Each number is 128 + 24 x the weight over its row's rms, rounded and kept within 0 to 255. Layers, rows and columns count from 0. Numbers have three digits each. The size before them is the row's rms in percent of the matrix's.

# up: layer 2 MLP up, 256x96, rms 0.0778, rows 202-247, columns 0-95
# down: layer 2 MLP down (transposed), 256x96, rms 0.0763, rows 202-247, columns 0-95
# gate: layer 2 MLP gate, 256x96, rms 0.0784, rows 203-248, columns 0-95
up202 091:140172159139128114146152131096108086151166086130114139124118172101132155106155178135141167124172066138131064111100126124153129112127072097152146109133142133082104095130129115132141148128137115119129088134127122097120124135118136167136126063122127143156143155125143101140118133145114132137
down202 099:106105152141130089139166132059092112143143146129147098122148129127124159136117125122120157104104155150123142116142085113113103129149161074136153158075102120130168112141151138083138136139109191094095104145141102133122096102109153120130128151154126146159142132118106151135177169122118115128
gate203 095:106167168101139109152116088076117155136116156141131131102076138126107149191139171117143118134118110139138176124118155125090116115092094122140119114107155113117128110119139150129146129081131145134120115102160174095118156084106159143156136108144131123130169153150131165125128161087117138153
up203 097:116129114138109139122110157113123143134167159128126138126155166113127120084152141162166140130188138104119139108157120105096119131158106168105119077133149116125162136144135156145159133074073162123142106151125149087111196129134105121151136125136113111124150136146126173136160110156114172133
down203 098:136138144145105180119115160121108135092119115114128147165095086148145123126096145132148150144125151163168118150151069111167108111120131171143135157135126164110110168116139148122092172139070136134150113107141148111087151132139143115140163114134178104115114120145120112144152084137135095162
gate204 097:111121154155159137138146137125110158124125147132102137125150130134138121172160147160125084150166188159146159103113109102127132155120106115125146152135125128139108109183129139086125142145135117117109140139133125127131048098090086096138135144164109098105165135132157127153112090156083110105
up204 101:154127130139155106086132161106161112168103108129110113116148112131149142150145109111107162139133163092130112151103108154164128147144127181107162104128137122123140150123106120101133136097087155100194127111102105106167123134085167158158143147110152118109107117167090143143159091126114124091
down204 105:138113102104120157143130117112170123181134122115143111096142133069114116124119144141096070130116166141169153133143133111155152156120094095106150152124136087130119133165131138102087178101152153135175119134098175128130108099099091157091150160125126115143112131175120133119134128123119126119
gate205 101:152157096111131138132118140109111141105125101138144102079104118172124118166104160115129113156166117130079154118118132114129103140164101161165125157132130099096143099137177083154126155166171156117125122104140160084108099092130148115105114109128128089157166141162140146146128164113119113122
up205 092:143144081124113138126088143135131079151173141156151126120110118168096112126130108161124181174183136095137123131154102142130133131086121135163074148119103133107112118127138134179132115118112111132124120176097157130108141109101132126127138145122113093175176131139099168158130117115134108113
down205 086:111175135119144178142122117152147147152110134094115147153135099133129140123092108110138132105118132159180140139106116108119121151104146172124094137182124109095131124129148148135113173128111183143118131106154105145141106087116155121082111119119088086119159133164145126158118128120101140060
gate206 095:130142116109118113139136128132101131178130147163092147170129162105117149111117096114135181148073130119112091110127118143111131125156163136122144123125114080135129154142136128155132143136100103142136167101169163147103091109120118144150139080097102157149163059166123118098127129163154116131
up206 098:140112113112114109170096120092105052187110101136105143092116120149119133152128157132120165149127134123121107151120113137167128108095126152084157143104145095185099160144147130111149112140129107116123150146167128140129113135122125099162132121142090151179136125143095157139103127127168154150
down206 090:105119149104092114091131137093141131130114104117142128100129125165117137124147172152084115128165121125151121130168185098090117143109166120132148148128133147162100119126102150162154100109096108119119104069149114107110115164151142096146148136101116098133132150108098149172098116148089143086
gate207 098:170098129129126079137127158112126121078124108125132100054090147138178144088113114126134151107107197099149165127113114114082100172141141117105120161127135106140108108136141106112118139137129118095140122118119113105121105086134140144142111117108161134126140090166154149124095139120150156121
up207 093:149177096155180128158152093117140111112145132138105136091175080123120168144134154164138127137139095122136103087090101162129148120106115112095128164143098122150110092149086130146183119104161167146130146119134132132111113138119140089106100146134133150184120135139108126129149113133107115147
down207 090:089105090117122080150126162083091154135130092149110096131107142124114141155073094144143133111134169148084149110106171089142102181115138098135105097127155156123099097141138120096167109124127110120125148164147126126116144138162127146135151099151127153138124114126109161175127151129124136147
gate208 103:100156136108128151133134111138104098167150113172110131124065149092158127119137144115118116134117134126093109125137110096137113135117156137161168117115133128117159121132063157170173145111131154143129184150110114118164125124127131137105094094139088169144162144158127148119105170148128105168
up208 095:160159141110134134114168129126130113160135125181136145124154123135123135108145066138134189123070073138129121063133152109186107127147087161140093114107130116122143095130108131152161134102104155138135148120136166097109112127152107153127131158119132105146156121125125103131139149163113144121
down208 086:164130131101128136120113130139104103126145128157098103112157153110097139155126148162117102177102135146130126084134119090164092139096136140106154122104110145118144130118036139164157110134153167091114150122179121114146116143141156137089119150128111122171115129074135154114128110135121134143
gate209 098:131128128141123178139140123128115168127105096199130121136106154145133130146132067090141139091173124132131078058109134131164113155139141111130138137138098136087140155174129184137124141107139127122156119132110109117127119112135153114126132154116097157146129125147151132151086159144098095119
up209 101:144140138130141105164095163120158108129151154120122125093083108121149148142102156092137133117071067103148109090166124162074137134156123185164122132157122139110111128106121141152177140127124155144102157107128151129138132111126127124098105139082110114118141143146118116134156122136162176117
down209 088:158103163119125125125116179132115105140140130178066139142139116097143091140111080127125130136121128132136111155139125140189132133137091124129107152135108157134129174135094111117171141145164140122108137119106121103177097104132083171090092153127145134128157128113114138126137164155093085149
gate210 106:126124123113123147098103136138109178156082124152155103145071089098152130155137160097149053129128119111137156113127136134105099131123143112106159117141127118121152140142118170118095117146106129127112201159140124122097094077104123134128136144110164131095129138131110140127142111133158084107
up210 107:121109158136140145164149178175098131140156135135106168127136152126096125107118137154126126115124159152146144120103121118101134132157128133109084127101181143105111175134120136130138127107139126134075127084135137135153208127140153104101123144116130154134148077104116086098146161153135165121
down210 106:152117131164120133125116147154103090136150120156157138140150098128144150130159100152129127186161095116157134104129149140138123112165136188125154139161147136075149132095125148111095132138129128149088102148162090112094146141115129135137109160131161168077137140122109107165160174139150148127
gate211 089:127117124182172104126137115133105139092140114134111095154145064143134167102178178122146072142166115121142136133087155144107128144158158124137117092145134118128116110121141110087090108125151137137157107138116092131090119105178152165144129151116115156102150143140133140139114146140132108091
up211 097:148099163153115168091068113125148153181134116114108156147066117125138128108124127115146134122175132139087093114136130123170097112121117086131136126110183137140151104160116109124108084144163110114183109108109135154137124133128165131137145104120136142120149163148107119121099142113115111164
down211 097:126127158085112118160150139107108112133119149103122125120118112099149117128068089138136131140120074142123104148101112114131101099138122189149109148153159134143127151129136107157164182151133145121069101105150123139128144161115092129134137100159141173149129119119109177166155096163126116118
gate212 107:133108178103172097170144138143084137120115121155132146096156140144125150098133121131132137114167123137125099083057120088100117130132109097128152142121122103109139128160121103122105142157166126165128134103139136087129112101137165132104156160129163128165131138158148178121108148171094133134
up212 116:112112146076163096136144141161115141120128148114114159117206165164083142110174144129140079163126142139122149151117130089126141125109101107120137125143134142122146146175135076121089080136129110109131126135128114103136124135148168140088146134100103120088140126123121173104120129105129122097
down212 111:109141115133142104101131158147126152147166112099139178152096126134112149123122143107078122090124128153137147125159133120124070098092102127125090104189085118139144168161140131113119094122100132143093122119126126138135143081118164091106106104109092090149162133150148082121126147107130133132
gate213 091:149169133119147085129091111131120103121091133118142105120111112158116152178072161115164091121137113186127170142139128107150113095138114131144125141143127144119124098154136181128145144137142120111116149073137120107126079097084119140136124116162127109094116157129183159149151128107110130119
up213 100:143157113147149128165109131174113133060095107134132126132126109183116133148112102130149116143170158111088135123191098129159106118146100128172107123112117144116155091127133163110117109139108141129128095149103095150144117129099132140153157160148099123105119128155122129130125077097098137174
down213 095:122116064113114094107125155157144126160129092107100098113135166175134120145095133101077096120133123126175106154154112128143091118110113140097147136109130121094136093131109112133178140166093133129140091122154170169151147099099109144127119144130115104133105143127122123158070119105116128124
gate214 108:094156157120165079171138140126103150125139096115142144110125129150111163133087154157130118130075119109132187127140071129119096121105128123106105160150118091147125155160127140129135131182141153143150158132120112157140121097108145130134107109111157135168109151154119141119127176139112072114
up214 101:173121113133150123130103127164106132088102094127152154138114118172173131101120131146134109107106188140129119126087132148121122157147147115144155140144146129095099133095109128147156096150126171129099119092138119099131161133100116118111142123142172164142120135157082077103114127187121170128
down214 096:121084123159116097125132136121157149125103109122090076146123115130090139143081108144102097145124074106144138103178119098154120173095134146143130092113166139103104118117126123134107076140152116115134095125119156165118092133134102139121151130113140105083112133063115136133134085108127128150
gate215 102:121103152131117135140162122169099187137142112145106106122120116120128180124134180137120140123137173152127179098099138145081098140135099142138106143148102081134113135133149129127134110118129126139123117100177140094072131086139154148134146105105117144147162155144118166114111179145159109140
up215 102:096122142119090112153140139125129141107182156132074157138119088165128137092112136172126169139105159123125151107112153133107145085161084143159123133151115098136132143083172100142143115155167111128134127106154131161115123134181137125142171111105116164141160143113141158085123133137146130117
down215 103:092110141120093102132102142125148164126108129131132174138100153117115130147088128155143127099121138139127177126102127127164150121100146147089159128142122084157145113159096101130148087118141082107168135131136164138122100145147114136107157111176099179095120104125137120072176153114132134144
gate216 093:121167095099120144139177161127110134154119065144148118092111127146155153143121088127155188144169120144077130170108136087094138144126130126124149114146125110099137147168141135138116139140093152153120155128167146102100104124133107128093121136138135126134112097131133185138120163158153117160
up216 094:103124109109118112154140142112133082110121139121124156126128076111123153137186108143107150133160133138162098144125107141097146117128160113139161172130101107126126102124106103143068175148110125162125128154138129115154178123130119138053117123130139140094093137146095103084140135121132096164
down216 084:105120118162086087124098093125127097109144150114127145123133145140145146139101098158170141109144121109130123121141126153131129127138125048165149156156136120075118125116151109128125129146105135101077087122107138117127120137074110095158179114122127081117149118118117133101135164183104121140
gate217 086:104142125115137107119160130141122172148129148178138152132123136113153143089123127138138172140085054149087075105120104122169104140132123140101149147124126127129143146117135128140148137127077146105121105068107082132108112118149128149107113107132104131129176092108158090148125122106087125144
up217 095:112169168120107154108113176119099093124128123123132156182099118133111128114134137108071141063152104152109111125108130144142125093135109116117120155130182080141148121157157121132116106104140112125149118140154116153150156136134117103128123134112157136071098102110115139114173131164165124095
down217 101:121146134142145160164101143115114101125123091114153115152114082114117135101133143129123144182091132107099140123132106158111142166180105128137156079103132153105129081145132147093127101144115099139133126170162117137113111104140132139081133127127174104116110092165114105121128170089168093128
gate218 108:155138120118134107125114147168062147094125101160110147123056159173143166131138110146143122088135137139155117073144120138113082166129119131120154127085137150131126136131115118133104115147063091120163159131113099116114113092105128113139144151141122083123125112150117098124120148116138128152
up218 114:101103075113114155083150166150111131117136139132103145125118105164131126119156144128103082122146112138130124130154140127123142131140097164053149135090143148120104123151120132183117196140125138155146103173135114097117161137157151103133130140140103094099133155135131117095126132177102113120
down218 098:112156142163093127103124120135111139118110094133151131151123169128141122135130118103102128124122077132141135128129096167158133200131149173105145132172107127087128158142126124140151146186170126123164135162127132104122142151142192130094123121167113107152127166164113153143094107137142116111
gate219 098:133123127164116082155118158151137147142098080136127135124110104137106145106086141135111104134100124176132123068144112100134132169086107160114133145116127161108169130149130128120151174100146101157132123094126172125151067113139117137123091100126098089128104138122128148108107112147140107173
up219 094:128162152169114128094124140144142136142150133117133138132156131151113164120117195163157131110172131164130133110112154125103149126134112138078102109143146130122136135157143071112143164141108116142079142119154156119094139142097112114149115093134178090168088150131149137148070139104123113139
down219 129:099139131148120102146095129148144171143099133110156125118125104154075136105157148125097121065135129145132200071164127135107158146146104113126111084131156092115134138166118133093134136099117132118164127106141136120146078146140135117118122125139115116116119111148144128139111136095108201131
gate220 094:152088140088149097114137146118123181148142090154147144151140117147101217140097124141128166132127098125137084069138113095112106124108147123167116160125109098147131130136136145109138125141107156118148109131135165147133113107131131137117132162141161098135110181170130150108159133142106122127
up220 097:096102125136113079124176124123134127130178153143125142090159146144109158140142167177067163145138090116134137134173127094143156140122149158111162145147144143139105142123120136119115089153138105130140114111121194082148127132121127148131165093166143127172139116116111148148106151135135126150
down220 098:092104132114110093128146085138127113095117110080123116166162124082146131145133141127126150159109123123090107130129085129122109118139197132115127185125094133169151149092111138126107070118176114161094114100149119122101089124127128154143139144120095125133104100094126120104119135130094118139
gate221 098:105123128151093208178132150121095130132128100153090145146111116164134145105139143104109162120216156144114119072122104131115113132128081127126108143124144113084148133134134093109134107135120134119116150146133126122099145100137110132135123137118118115170148171140124162114137146121101090107
up221 114:175102144142138096155176118145125150156136174126116137140111109116108149122122138146121139139127097116163081089165107133133101086167128140153110164131163144166103119153096169121152128162117156098101182120114123109162130127129093120113135115146105115171146120102153081111123145150121104100
down221 100:119164171121161145157133079127134113114103122169175112139140128147108162068142171143145115152134140143172123140120147160109124124140119104108138130159134128127148082110098161155155124113122151177110087103146126097178159146075122134148168152138125128101132150117118157155128149128122121130
gate222 090:082126175119151156141139078128095088137119156161096165120133140130129141093149168070124113136156123147109139093122086107120122139129126134105164144135103114178123156165126153149118103140101124152137172192136148106110128108107107093107157146141106147133115138142114156116138097155123125138
up222 084:100121149122160189158125111145124113133082159119130125134156127158119113113167167132138111120164085139086131128121142101166127108144142168113106104108120123158116162142115130149146103145157152082148160141143145108137123140135075123117159117162114149188149154147143128135091121106152162164
down222 077:167151140118116129117116130102141132133131137163120137104119135139077123120108112153148117130111109116151149095105183134147132105150143123127140098118142086129185130107079110136175085172140102117100092132097165121185115151149159100094126145122093173129145129108117147126136110122111183143
gate223 093:137127126144146092167146180123095127095113145152123168142130099172105140155172181149138067152138138124137161140124105150088120166139167128104109125119152132173122118149157131097093113137128150136096110128121102084139102096164114156122108116113117109116094088123137112134141137113137158153
up223 100:133176136149125110099163162086121118124155097150102112105140122149108162137116151149147120126142128089122123124091170174127150164143133104145135164118152094083134120139094138102108097107117107150128118110112115120125154131170149157151127160126169094145125084138138141104102159147114118057
down223 120:131131084087158142131120156129142154176114107149111120118077142164079117104141162089092126103073138159160125131131116127127144118117124110152081143127164170148125179149111134127121141108116144097142119106112157122135118121169115160091118115151111133145090165124158105113120154152125146161
gate224 117:123134105139144166113136146145082171101126133181135127103049098111116142173131113136146172079148155150128129106133109135132077147139120125125114174135124064119123092120145120123139144159125145140135143154168133091121111076120133142118126103167140122138127143155138128114127153132142098106
up224 120:128103160121117102109178119144094138125106136133069154131130114115117165092118172090125100127124135144130132178142109118115127109125124121196138088151116119111131139130148154184132143146133152151122124164114168146119102107121088092148138140130155134124143163154177133083132124142074131133
down224 109:138109137131120112159100168153172117147100124107149114130122130118099105121154139147110100117100100137130175101142131150141146109150129085149127104074130129140119113135120140161115089155160135131156094108135102145154054160099132137140114148124119120116133128086093091063147111094118167121
gate225 090:125109120121087135111167177130124148131152101147124156165137146126125146116179137155134157141174162115154167144112097152074126170105146112113092133103118105142112118131159083144094160107120156141104125181149106126123172110139108154137114103153098155119122162130148118100154103142124116114
up225 082:122139138137126171121088166137112120137136091141120104102112100168159093142085092136128082116139159130111122132171130143136144104120159104112141156168159169096121148110099118101121102132117136175102104135144141132124146137133117161128150176107199117110115100144128101113100116160121097103
down225 097:123104123109160114152083128139136145147160122125131123124149133102153129127111116180122144142060141112120160113176130116115156122106140113093110145160103093085151133162122114148156102115143126134139129140127124094153083157115129130134119087147142096096105142196129109107164141146130074165
gate226 104:125114106159188097111135176169113100152106139159121159098150106145131151147138158133130126115111067135110124139160124102142127108124117130159112106115101145103145142176142094125135137107131149099095164109159075128070080120140100131127144129130118135159117124143118095140118116144098080126
up226 091:138128137136125138173122123130133098095080167095129135096121131136128122150141155168129104160186185097146176134140131141079144135117102127130158130076155143136148105128109125105095099121157154120102092162108139166144116131145131118137108093120123097091149142119123146102155139097171131154
down226 096:120115159118134143177122100143144109148141185173147089166107126130089110131147149156083110140106116126125158080174144129117146125131114130124097098099150103134140086122113103098133137127114130126135148132148131100128129158116093146154117190133129097100122115174139102148120125187163143135
gate227 097:134100164123138152149168096134115119152125119137123091149110139100123129143155171142146114111156102122145134089106107116107089150093121179131133143135102109132137109139173116157125175109126086116112173166157146090141153123100089124158093104118079137157133142123142097118162153164143101133
up227 083:121116077082112144155083150120100080083137108132118143119072100185163111134143118110128106140154138117123109144127145170117137122128109095154136129114109151090111115123135118070117089184117176102130104102097112143119104111173143120118165136126127132134133147124139136154127125139105145106
down227 090:094116139120149183152112126105159145085117132123124167096149119137150144129111147175143101145102109160112130129112126159147120130103136090123125142108175110096152120156165120083134148161152153146128157161139097062169110101147110105108130125119119136152111122128109134109115126075162091150
gate228 105:105127125124147121150134158127119154140103156133116129109096172125120159113089161119130112105155139172149125098109113128093089117088106171209143125105163113147133120128147140148151130124122154137129176124140147144092119079085126128128110147149138162179161139142101151145146151104099120114
up228 099:111108110146124135152163117136116120116156113105122117172141097169157116108142145192113086152069189104113196143161131118117127140106157075135096131098120126110123080137114136094146134141110127129104140138094141130107138116141081142142118111143132087113140133111122106136116127154105104140
down228 106:107113143144137124142106138159108106118132139127116062133130073153125143135177121155129144144113108087118127094124117097135134129131131136088146083167115140092149083126103153160127097139136151130146164167129134094128153144158147146116073110103124101119100128131120177121115147140194104140
gate229 090:141112150151107099163138083116093115087125168132136131145116114169137146135090172108137110145075109164126148140055156131067134136101144142111091132154104114114131100118184104142107137149121109131151115141136128152132120105109163102131120102130129123128137112144161113078131137134156144101
up229 095:101115148098158081143116103140140145140137110144109098055164148147132139132120150186107124152121139153111145149140104139114128116105160082108133089151099085105108117153145144136113145143105122145121106096099161109151177117153141124138154155145149108109126127142124153130136187165138107161
down229 085:129129144118067089162088139113148142140102138122110139150114146103091157140158170106122122146131091143133145120080156146121096081166089119127112130112122123142127134125069143143150127105116108152155177153122123141104134148133136104139103136176162099115137111158173115096168113126156146146
gate230 108:134147134141148130152151093139115124115130125143091119102111127132147151148074167120110172113183135150078131147160128071141100122093112095110160136119152138093132159144149099099152118122170122121135137130152132103110148118132114136170122098106119146168147139140171174088167120119153099127
up230 104:160122112130145156074156134097182147128115137123108110108132134117119123064131109177110103119075133096105111132143137140156110112152131154115113138170126108135172128116109124138112124131118130122131087153147149088131134141179113149158125151158114098176165162138121130117138179143082122114
down230 087:145094128127124142128128103106138129126131124132125105096113108147141070104090113143086135107122103126134144122129089155102123123141174109092116117101130110163129097141177117111093130110078085114127107152107125171119127143098123104178127102100131115147135119155137149203094126095125113081
gate231 097:146135101165142082142160135129124142099137145128130133089115180101126143163125110125120211142128120135114113139125135093142108162130147127148137091101085125148124122113150100129165135150159149106157140105167176115100088108145130161111156082103121110121141153141127098125120151087130103158
up231 093:138141089098169099125114112127154082087063132106137150124128147106104135159120105150137141122104142096135100072050129153137132132140169141135135114120105144131149127111123125146128142139154162135118128108136147134113071131119118139093073116128108115113156156165132089098141151118102142143
down231 098:094099123146137118077147161142110118135150156111107101115082103148133095120120120129045111090168144117111117118150140148123086122094133088106142141122090116116113153098151118143126165117125112135087078095110116128126137114102130143087153103121098124106128116142125102161137154169112133158
gate232 097:118134098134098147145185124154117137095065124136124140125065132119098166151088148157122112123084120115094136101101122137145088146104079142163133152113117120063141118134127138160113171131124153143097156119127145109105156123129150125141117103109098148134161138147138095117090120145130147133
up232 105:130168156120107141143175115156128123098103141116123160121088132134094127147102206133119121169117137122097162107129109136140126125155086130172140130101134121127123090112119137148121156172154148118105132093114138120140147142109166167145105094108069146159141113129158139104095107127100153156
down232 107:147176148133109129129119098108140147137143124100105165139113194159133137145116159090121113170171104176111159131124140115119120134144075125170132166144165110129158160131127151121126141132157116081154169104138139150156130154097138162152108142133125145139111150116156140105124107095152176127
gate233 115:127132106153146108167141143144119186100142120173112150097136130110133161098084086135129172108128145138157094139097135131134113139110141155141113169127098077101116121162155120159170112132156138127139128123122136126136152099140110119146112145117184129158134134141086153143116111166097064122
up233 105:122158110136124154095127104122145135149114184127135154109114094165117121142111160101128114139145115137099108147149120093176134119128082068111137137113155111157119110128134168137108149109132133136095117108127132093107107124177096161120101145156106121122184090137138171068119143107096121142
down233 089:149089128141094084157130099116157119108112128133152141145129150140123127068138123105164146110129102110150140122122151190063140108138112132142119145152129109097161140129056148107145114142123140141114132156101133086130143196160122106162131137167128136112102110114125141089135142121128151129
gate234 103:111116133107099155130132102168132105124127101181136154117107112129141163121125112105128124107151140114104141077121101134099085176109130080140119139146141140103082145152099132126086114099068104138104140105142105118116119097106127109144122176112081178141147095140148108126098127133086121140
up234 113:121153117130139112120110139151140146103123131114153111160110129102112137134122150118154096127076124111137120164104178124120117092110175142156135148098139115133098122150114173137188167157112121125121166167139098095101102112108145171164138122117128092175110161162101126171127096159135147123
down234 101:182106115122117106137121097108126116143145135146180141085130119100119147127161148124160089158148106105117133135125143156109125135149135073141139133142120115050117123123108101102151163131111135153133105134084124144162091122143149106136116140150099091107139128155145117085105193152102130148
gate235 091:115119145139132108130167119119113174152100114140140111087130171085149170128127124154117147080161116128133100152126115132129097145100118149135130126134124103107082140119158143109139161136154135133080104125138111083072145127128135128082141115139157146177080123190131125090154125114133124096
up235 076:147116102133121099131128152132122146101121153142125110116107076174146123123096100121126110171094138182129195131143156121080134154161143120109112103117097138095139119141120134099107122130118153131133160114117155101148113100122159084170112130120152076096141106088128168121134144151120084127
down235 082:158129131116121109133139111133145145104101128115123119170142115128121146139150129138124127173141096141141126124113114142104157189123146095098141119142161154056120135117108146101124172148162087144142141135120135155082120110137205091129124102092159133099104154132081153123142169111129147124
gate236 090:134117103120173181104145133142113152139094153121113119126166089155123113106186151140177092116191130157123148112125147129103143144120167168107097113117112132093128117140127093112162132125124125125135162129135109097106126115163106126104105158116112109136109146137099129156181154143111080142
up236 084:121086162110127076135109109137140116105095141127134178132164137101116151102133154160120120134145127142170169087148112147079119120136116093128117167135121135156142147115154143097116148144109135148096129118118091156107101126082121102155120078104109118125137098112168100098152085088116125104
down236 085:135126156121154114159123169138118126110168123166136142104079124109117105119158144141129096121130096125131133143121129116125078146101125125101161108099114066127083138107162115111118116131117113095087175145097171097132105140114102147122053088132153123083112118120108137116123137143112107100
gate237 097:145140146131104167140108168136118127117135105183104138165113123107136157166120085134132110158131153134157144107141125153095097152127172136152117119087133118098091128116128143088093117115127117106159122116138126126130097077116160128132122128110190140140145058165132149106120106125085094123
up237 097:069146091097082123173132160118146111155189089129142125172142122123159126117112128113109114151118147107152137159159130173093122151121138131142119132114114137068088122131143111130145130134122109137145105145115136096122125109107150121115132098101067129125162077126116110101132089160138139109
down237 088:099140099150106090114129129126129123091130081152114164150136120163126116040153141107110163136155118138145111132116123140132132147146137110161139125176150145109127152091136145108115183161102135155156139100142152114111145115131150122131145167120097144142153164087180115116123095102160127129
gate238 094:105141125140164126134148121181118100124085155141149149138140148107124233156115128103162112150124129126155133117142118098149108121142104114110110126090114106084153140149129127084146107107141094145103115155115149119105126123125110133137064153139165130146132128158112129121102154155102093121
up238 098:156145143123118096096107128064147128145169103137123136129107095141175093109130146154101141111092137143104138144084133150125093170146156160119133128144139103166124113102126142156171153107082196122137121118145121147133140110153173136119165122143139132112126121135151168106164110142125162108
down238 139:144115118097126126097145135119096178139129118128119119114129137139190118113098104092132136095086147111126060181114131119115112123111113132135073184139071170147138161165119130148111144134129134147125136136103114146124159121128137141099131124134127131173133101131136120136124122154065084119
gate239 101:142137120128119126164117156113101154125135109205128118141081130130119170109129144144156152116129104137188121159108143125108102127147111131134159131097152111107113134117114158112121120105135098155140118146134112113121185105119135111087137082139175082186154140161109168150105156115128119128
up239 107:152134124142101157116147142157129056124139145120098131121084132169133119140116125124121125138152172081141163142126139116094140125140112123081163156152142168149127107099129128100126140149117152131171113150113123110140144140188138138127109138125117142157123109114159190055156139099125118115
down239 094:149131171116135140101141130123157123098153144131132164137144104121123068128129148111142078129122141114167141115111179100093142157146154102177137107149120127155141109139115113169134157081103116134134178096097107084112128115144129163116118135123127109144123074131100125108132141074114121086
gate240 100:131118153100151101085100169113099142125105126125123136092043099154176141214096143126120118135108137118098128164132101122142128119111125144136120143111122098148155106145142096098140149118137114132150168155120122141121116110102154117160111070129128094112099124128157131119140131117139131102
up240 106:109110109123088088113115138134131108082104098114108118104100138157167140150117167111092146130133123135131142105117101163098149137114118087088105149153127134133108130140168133105089129131167113133109135128117147121102172129142114117109104170103117127156150188132112076135061153094124111136
down240 099:128157152115140151096127152130141142125072140190145107131116124127148128126147130136120145162141086073167112147110171105142171089175103133154116149071155143111164101103081108151145117086124128126140146124115145134151145121152177141113137151140116133125158135124126103132139139127166099148
gate241 102:131149174131159115108100109135135115060118125126147152171120126151152133113156121113132117088134144124139154138148111138082120146104159122153148160129094127100119113090119174119061155141080108153124126122148111112139180120126129111123094154101181137092126142153169144097123127145130122147
up241 101:101111130125152112097119138087121156103134108161105112107166163129107131111121085116146161097165109129145092115117143118128103107151123096137117117129088162097144174121117110143111130103110126114189125151132121138139139114127163094135106169091106114151121145130119146126198077135173136096
down241 088:112122131147172150127126150140114120163139117077127127069117116140128149126134181140103077128149117105150126158115140141088147197123154102135136141110129113071120101117091128093145136128111112162139123133177175148114136119154117140150103094114136128113123148163125117152105156098158128093
gate242 112:105145155106098133157128133108108134105135110168133181163102145144173153146126089141155176120137148145178135139103098139097095151104123110151089190147109118120119100168146135100152147149122144133134129170127110123138132097109118106156150105114167122113107107148137167118080109104119126132
up242 103:147120160137124121133101137154136157115119089142144114175139130111132140096133154130134128100063140148164105155083103160129111100128155106129100127148138107103147162147114120141135115121161132133146142155131143124116199143105086110145096060070132109126113119125174088143137104130133132112
down242 102:157113175126124088090129121156147129082129118129128141140125119092120123139133124153154138143141071111127117147067185112107120117098131129152112136120150162171079134117116112143143090145131102138139084131134166186130121104149104161153120106113119099125166134092148126116172150154149121127
gate243 093:159151115121143094114095151193130135115108108142141104110144125139143124123126098108121172139090121146156185045122116125110097150101153141096085174127106121113142132131135109122133146110128113118139119111116120087144085120116073111103135131134162084117129088151131137162144128135111109125
up243 091:120121110155174120137112072115118128129132137098064110144117153103129140166106121106126066165138141146114115150155118105144124101109101108189110112148136116126082161160113138129163123135124151137155123111113110179146118113159148136112083141132097160151140149119099154112098123115168119142
down243 109:140144091129149126083118109128152127112111092150113127132118113118179128150131093156188187197156132100133070181102140139142124129078131130137158139106145161146105123104110125144125113142131124144141127153148130148102166102122133145135127152122119145123139126145089128140135134108184090116
gate244 108:110123102138175065147164143135095137153081161160111105067125166133077169116084155157139178106116114123132146094132115141080114131114160143099114132087141107132133116139093121144120123117121125151152154127143123117144105098128113100156119128118110114153113125143152163133128147133146113161
up244 110:167131133148099150139149160105141096138101103107156175153057147136145119105135155117106108121158131106142146115128128157105145118137108142168128135121147097143126154124109111104180144139108134101132123141169064153116085136138095160113123131153120132123139109096135090106134061131126130094
down244 101:167145105128155130133135130099097131163126157174109123121150148167118112154086099136167168142105186126102143119093097141158149168116156120185123142120160128127144124131163127079101091148165108150152162172154111123137131146119106124124120125128134177146135092140116132113142158132141111131
gate245 094:155129137097129129156145125135130128099096177110142105081113125091148124138093129124129108140168141145092147185095103102116109136098125127159147113154094108100123117127115132113117116153167124105111170123154142128106065100067139142086128134134175110158173137141131151119162120126121120140
up245 105:135131136136115120110119110141162111142176134119104125107114108119140116105114087144108191143131094173107079156149140149143161117131131119123186114133126094088163150119121141139186116138137129182123144142121143155121129135172158156106112104175117172104092150123117144153108147121157113125
down245 088:108118130127089082101117105100099139149132142081147131124133143166127129077136151128104127081138144134142159130148162176088101068114102102155105082144122095118149130137167129101159128103108113127138167126109130113127090148107104100137115123091114163125140129134136100126154115103111138077
gate246 089:074100135136142161165138132150097104111114153137184128141107089150163101158121200125117070132164144150098166139120081127103131153146118137158125103118125114119100095135113129090111167145142163123106134088129118138107100091105117119098147116109119131106120133133141119149121166130137117137
up246 101:125170131158108113135129159143130116098131079128113140104098156092143165142117087126119137088155126123137131127115165135118091174143095097123178149099147112102148159112137113134088097115126104160142167156127118099153117122116104142112077134122160142102141127134121165109093082079115147133
down246 092:112091102118090136168094113116134120071119139154088133122147126127109088112141125174127089113109132109100158100122106181122143091114114082120158094134142089138121104135133137119133175137125132142135136121094108091129053118127105096103139107142155131108141130118127143115131155113166089117
gate247 113:161164136130112171091089103143106141156110111143127130139044117149155120153087143130151097137116160139131143114121127132130098144117127128156123111118133142086138154116128138145154133076134144152144122135155127117110095058119138136154096098087134161129165138161132131146149102130077106126
up247 113:096154075112126132132155155106127128165108120182099119098169122117111113139159131135119094114120110141090140133147124114133114145132138170142131115110110111145121081150090174153150136162155149114166167121123108095124156151169119128108165189152133136093108140118144128099119137138143185125
down247 100:094094140138108149086118125153095109088128146168094130112121150133135090144079118137137138128144127118097104147153058143147112191134151080096133147117116157091165161118160099130139160143145120122092161143133114106103137130148124159111144129125169144134118118134135174120159143135108114133
gate248 105:111134153136123153138158136154100172166151133139114138130143125096147178119111140101113124149130159141125166146113143119106116114134116094194107146106100108131138145149129112129139102083135126120160135102180092099090121082161149124148106140132152133165181136157113155113139095156084113100